From a checkpoint of a small transformer trained on Wikipedia.
Size: 8 layers, width 512, 4 heads of 128, MLP 1024 SwiGLU, vocabulary 27653, 35.8M parameters.
Each number is 128 + 32 x the weight over the matrix's rms, rounded and kept within 0 to 255. Layers, rows and columns count from 0. Numbers have three digits each.

# down: layer 2 MLP down (transposed), 1024x512, rms 0.0362, rows 994-1023, columns 192-255
# gate: layer 2 MLP gate, 1024x512, rms 0.0396, rows 995-1023, columns 192-255
# up: layer 2 MLP up, 1024x512, rms 0.0397, rows 995-1023, columns 192-255
down994:106142104096136150165166077127181081110090113136159157114124108136119121089133100255078126108103131115115195116125123153139115093112127205149122103184152094125118151125144112165125077112147141
gate995:193089143143169087209088149081138101129129114126089143160095092196199050157168121153086121108206199153111090113120111161090143149137118109092166123135167137115094141120160152090137099091122120
up995:190129145175060176141149092114101060175129169118106149126091138085134155105160126067130135107133114129124125087181116102110166173139079130134120175156134109125094148137117085188143125152155143
down995:141090180074124166205148138150186173141132136077155105136152137131117138169146132070162091183180107066122128183097056184061149115097136124064111127125111124115091108126131138080139225087116119
gate996:110098148115127130078156152089169143126091143147153096114135140157119149138066119113131092155142120082115151129182140125193132101083140060117092157169124175185128077162145182092119109110152145
up996:102105144187219111133178121119131094167166103160131162105140149199179113170161114122154150125109107130161153132075091155093183061116110145137130155076150131127172103103157105155098108179084104
down996:167202102130128130138071165118142126156147128149144120160111148063130090076161142177113102157114181120134128169106134097135143131124120097105167090163148178122073091188135159165081157138108112
gate997:141153088091042104085100111105184128119138110084142096076115115151128146125164098069106092183162107128067035074135160138104176083092161102128163063171104083148091097123128156092079092148123137
up997:074129173189166129145104109156168128155115113094113115108128073147196103178130141118168158161117036121106113130110096142124123173134147085166089164120108102107134139138148106218045175111139166
down997:186146091101070128124121101110117186097167129148168119085129139087116155084107133211087104138117080081104067098135183082132121116199108105079167115163143114159105139149100138115099081172144106
gate998:085170100119124109134155137132124135167155123154108148194108138123149087155123141136112209090178143150126110163137139108122144126175200169142177135141102123094132117072157153091149096041107087
up998:111082151122141108106132186076135106180109127094165139085116063181120218114122081125142143117134136103105203140151129100147148127136088125130106113095155127142099113112203065151153109199130156
down998:181080147190132162120111124142175125154157155102196112087176146111051179118155143068114115100087143111183123177129131153138114178143112177179094155130092106151091190157109137098083158124124134
gate999:133133136118187129114160168130100163143147133128169121119125092102167106141119137135122070108204159078133117166108143064127156115140137112117109168073112080118084124123139140175151099105083128
up999:090138103142097140137124105111241159165135130186112175084147067116150169114147155114136130141153093115133182155130121102068141118108114145118144154112105110108163141114105003134137113141155157
down999:135095095120143125150137110089127164144093161167201121115123119117140129115171090069102118148122139131116149109157176072150078137143129148138107199140132128134103156098175121165142112112110166
gate1000:105094178146117149096075146122149099176195140132203142138083050118127123105193184158072169162117110133137176108156171150157138142129170171120114087174181094134087144101086156125126133098191071
up1000:149125175147112129088160124111084095162142124180133129173201149145095109074147066098114157086138093102122185165122135146177163127125086095124171066146120080123122171117055099101180083143109114
down1000:113196143080082186057107105128106096100098094100142115104106111132114163122147166077137136114169145055152123102146121082129116080129090150157123155153100146114107106091111132177142169133165145
gate1001:116091111099116167148141128106169153159125108146170163133162188082142166137151146139174170149091175133182142147142115125130135148141147128115194180115148150064176150100101055083118104139069153
up1001:130193131102088103137116106143073143164144102088083152101127143178089118120145100115166147159067155169159118165169136134099159102110160066132159139098188092131149168112182127145108185162117131
down1001:116150097171161107109122114152164152110184116157092165110129132153129107109074132009166123122161143162127120147220186104174108161111130155061088119107153131135150105136167081156097141161127140
gate1002:114160148141144118107136152144153160147142084084113039113112097167099182144048125112155133141155124105149107095097117164150171149155118176122101146148105226150119114129111148048157115072174151
up1002:119136142098167094154166124106121134165145126191119109165127135151098131128133200171111117144163105123181095157088099156099110130118070127095070105128110107087184093183128117185094144093118151
down1002:149076150125144132119130193133086137123131196152093160123063101121157150149130127027140199134162081143072109125078136045039126081060146138080153132054156161133119147172179123094148084149111127
gate1003:118149165166145130165144129132131131103127144130135132097131208100096117139137103105201099106126176120095116050152137173142099116081117112195128096111124141107165065133126147129124111157145104
up1003:149185103109169147145105073097169099080151121125144147141158166125202179132169130137086138136150100088130113177073135150129138133104168165124175119129122161114110126136169132141145116132105120
down1003:111114175123095135088150097165120174108114123113164087151135111150101084101083151097177101072128090132165141102058208111151097098125118146130125104112117126095136110083088163053126117105163084
gate1004:157068111074176093114089147158119122111148132143110187109111131126099136137127103134136175095209115114120132137128130158106113098147070156148172149092094181115151168076103064154127096151121140
up1004:125079122120113111166154036110106108144142119136101106131125124212133152148114167134106131120117127149177171148128103116111099091127127091130163111068130158092118081111185183173120139132126125
down1004:125098144125101092139151126157165094099077173169112142158159115140124131096101137082111096187104103099130116107123133107116127115169061065107140130118119108131134099112167103137149123116157135
gate1005:125103120110127125129164171100167138078099186120121116182110076177127075088157144168203128103161187127110071078113130149061160113177120147114117159154148132182176112134090109124086117157168131
up1005:158184106145118145156149126099031120149155091119156067104092188088131140092143064105157106100152110162134082118110111126156111113149201135116156110089095068128018100143137136113163065142154079
down1005:129125246155139123143109086093109093129162067106165115135137129144107117134131130107089153098112117161145050148121112129134142140160134114128144115113177095124090062141132149087166151163062111
gate1006:130074176094132112137165108137170183143140174104088097118135133086060113107110103084157134082157146120106145158208161099137172046101147112106112135151146115102126083137109128117179185160108125
up1006:121134125176140133121076164128181091094134153172099113085111138166166050146069093117150090126103116098117202093112102125194138165126152172142133100133157122124087151091118078175136146158145187
down1006:072152065142142119162172116084163117121096157144101121178150148156177065100096110141100114158035106079150116115112112116169150172134087058138168179145140151148145144141118133145080174114159095
gate1007:098137078114124196148117184135114104092110106131118107096110139121144107145109136142190118182146146150093069102153112131094106129105187168117116144118117166151126126149118162165105135104133106
up1007:124154063099125129106132153159079106121130161127071117083164114197050113148117184106157146164109093123149107141132142148098123122086091066088085173097175108121162181150097117133107145130103131
down1007:126090094118138188215077176103137180120112158129190106145109147124110133159065099090129156166123130089145099138064117139127113139089146137096121109137141147052127098166103058111107216168135132
gate1008:107164144106097136119092066128136160136132096131184182176110098140114080094086160098069187169089090164122098168146130142145160147086152179126160089072114081097206218136221060111069116126167115
up1008:105132178133114098136129125181118118161145102083181118135121106099119123149103150124140184108139150153143197134115203075073113074121186148104125134197152126103085115099128097115081107122118081
down1008:120126134145147100113112113041146096117128126107134195178150170176116071143152109127144163145120104121072101108098107105163148143066111114163083135123090129091197170069139096145078147179150142
gate1009:097162149149106142091106139139150159142127126180139130112145160099131108109165134082169100153128153128122139110154118136132158150066121130141107109166165109169144135131146139084081138125060074
up1009:101158168113083197162111127148151140105096129084113075181200146178149075130081116082122131141113225162089092090120131125110189156105143123105165097085126149100080094106112103169149152132133165
down1009:141155108140079152140153093108083120143147114190187112116141143108159181136132145138129051175116074093154109113153168109150123136145144155139150140137148120124101101128119125137110047112154083
gate1010:075109137116134155116142146135139163157069142104149121104048084109096067120125139098201209118090134050130153151093126151089112112134151115142099145107130165096118108102121089187108173113148156
up1010:169128131162131132134203194109132146155155078177140107127091116088124055160135116123132115117117147129153100099137108158090130119127143154132125108092117123137123129118150106153105112088115104
down1010:132122143094106120118132067151025127174110059060114144123117112145090103134090209094136168130085148171161129171158110146116222128102176093118171081128097205120121153155058104160082166101189126
gate1011:097121135144114147115181112146113140106189099230121149093062057180101091077140104158129110101107085140121117077226109150096117121121093156126158129093154149116162097197129108132166147139172140
up1011:141158088147086069137049143196105070091121182129137085197129132139128093156088180178114092131073162083126052094110113068055146135139140083117150121087136138144093077146129178159105152107080145
down1011:195173129144170148160069124162067155098177113157134112120025134113124116153116202162123121172126134141149204118121121081110144140096163130097154084106101138102139155152133074164088123099146186
gate1012:139137151104111105127151122130102119180172121128143103123132146099151112106138165108109122101181108090179135080153089126134241123117111149141127162090093113086148110115134185140133110143173107
up1012:128138053144175132104109107149161148041109126148062141083114177157115147172133141136149140142074134129140182135125153139105114182113178155127100183122077102103162150130137194109079098147179141
down1012:085078137115154136096119141120109131139146133144105130117110141158119113068145147089090174131145140102096085164159097140108080137081123133097123124195214087140150135094159107104127176131067134
gate1013:184113110119154088102115111144128130081155180088143140107103151166138099116116102171117111120107152187181119157143129134090100071091152104193216139105164102136103122161059132124117085138133167
up1013:162092071169135185186129105142172160076113115078123131118127103107140106209135121126132106105144119089064088099145099153128146106130153153169188068124169142166149184059125191143142138166155131
down1013:123142143117179129081108154101049050117125103220137113179131164065158117113167156155104105183121145169184192127091132077132116136102097107046088136148100123117133131114095107148128144107114106
gate1014:165143132159115159097131086101143107058090202089162102173113158122153105091084183104138098163106209154163114174135155103123104105125119078103084094106135138140125087143159105060096142077122126
up1014:132118124080121116188156099085132150151092113196113141157133129059082161170151079187114099133102116082153160075105134162089123088172146120124118113147110093121122079157085140129152164141140117
down1014:115097149090114076180093150104132034097170107149118091122113114106090130183099066135124124100153090099151126079100058129158140137140126147115164146128120095097136145111097143107148155096145115
gate1015:167119137117154147108119118117066137139096100086167129070139154126172115132136086107141087141095137140126055107145071129131078097098083148183140146140115163096160129163094122117086150164148156
up1015:103198124093161113084105192092140169110127118094134128196136102146201085157153125144129148105121143155145106107128118111084089143125092121090121152131089164111120128109161142144118137135126125
down1015:150054041187124177147113149146137092116113117125123108071141080102158165086109175205159113164133075108070111094156122166155103110127139130133127102131191142127130133142131110149184060146089084
gate1016:082162101076119165153177119140193158089114141087131125158158121142143190158104040127098170143111115132105141167165116204151182128072129191170151116170109124153125125145131159115125164131146135
up1016:072028116141137129109153131176156108133108160156122124106119101171099065119103107172155103116178121137125174137112133119141221131136113133139132089087092085201121076116147100115065107131126153
down1016:104163131127083112166128107113145106151079131165165149127139150110140125097164158148137098142108205127130113101063122159115088124117125114082169148130105147139165109114162093115163088147088153
gate1017:127103144122146083124115103098137154126173100122134102130110108158160091126103119090140091097149105191118148132123165095175109149089143102167161102062144158154163135154129128138131143144117151
up1017:124113092107118118137129113122151146131074157128132078093098157067136123065133166196115117120116129105115096069115136148132076128152139130097126113083135144106093155163075222133201168171122112
down1017:128168115137117105107147101144137123158124128126170173147109076132101178109152146135192082136130105143107152119143128136145132074099093159164057135119147170130130178178118103135169148121178123
gate1018:163106184105139117151086089129125134140150116079128080112082122128111120092092125142136083203154127127104101099185165120150168113136146179123171078046116070158159138143145174113142129148102103
up1018:136118103181140177177132126106159094071160150130147066151144182169122154141072057166157144140113169130171154142156104119106164146188152082113139210082096151130177106198075148165092195122085112
down1018:161151175145133132126122151137162172157122099091122179160117196147069200127129108146137080126104145142061109114117075132150122093145093152089076128146188150087151098122143103125129097170096154
gate1019:107120128133065169158139165143127149160156119135111133123161137112194156153146166102123086083169144079141172083154147145076116094119123076139166198045070154169129125097160157135160164137157162
up1019:141151136123060153119132145082077147142121069117165154150179187129125208124067145083072127099153138130099110120094116130118148102136146180115112155120107080067171030165118084080114135132084137
down1019:057065152124102152145171146103134105157121133073135150156202157113171123064110080123058046088137112144136159099123129107129113119148113161158124179101100138127202117143095069144118172129154143
gate1020:112111087202139054118110094115150160167112112177116038143142120122147102095162121096180202089173173146146145121098164148172202107148178096143101127146079178135121164038096104095103179079129141
up1020:058123170117197110142182183146123163107129084129114114179103105097128144081067120166090123117098159074139172083135119137125183153081126136106137147147129082102180134156153193081164225063148094
down1020:125121094158143151120136178091090143102110145106124117222033142069125184117104084174103170088145101093147148167108085151110080174111125224113153164111175146111131102134155241168131162064095104
gate1021:126085116185125142126141128107020168144134134112087168153153114082147133138138126125192170166186118131147061125104087156108104108110160135108059164133163196108101131110095107143148100121097194
up1021:122129122130135129116171184099140143167125130179114088096117163119081135102156110167141127160161177156119162096136171085144101143146085141146089114130121172153127057125140174098110166165162015
down1021:131188138132039208081138146136125130130088129131123159149167111105181064131206154220132125160120182113077151126139087085099151125101150108084119132159171105079141151082088181115153069139132161
gate1022:089139149086152051177109132103097134038174167147115127156082088210086101148117136081158164060118144173109127073183090147149149093143121109112107175132153102151118074128138140088127106158077093
up1022:199052124137170108163101137182100140085147172083157144174202139149103072084089161132102066124093116131110115140073148140114111107095092132097146153088240151123150098183204162110112172133077091
down1022:182041095127132091172128124174129127165110190073131106131124164096122160162086109217136142105153086120130200135155131153119176148097147129104182073112115131101126066117128174173122107138111066
gate1023:141147041152184127124122174167088135111105104165148120111169150103115100161119084148162131132088128156129135158035148123123130099142183079199145179124147106118046128140084150085084093074144164
up1023:138143106160123101135068176186194113165124077131150153125123109130128101136129111091130149126118112150124137192105133146123143116134136124137121163088078090113171174135139177130129144088163115
down1023:090170054092154176124155182150125130133087139104113127154213143143171108131085130147098097137064131191134119098072117132160144111172132085178161155149096116120106164136127129166116092140141124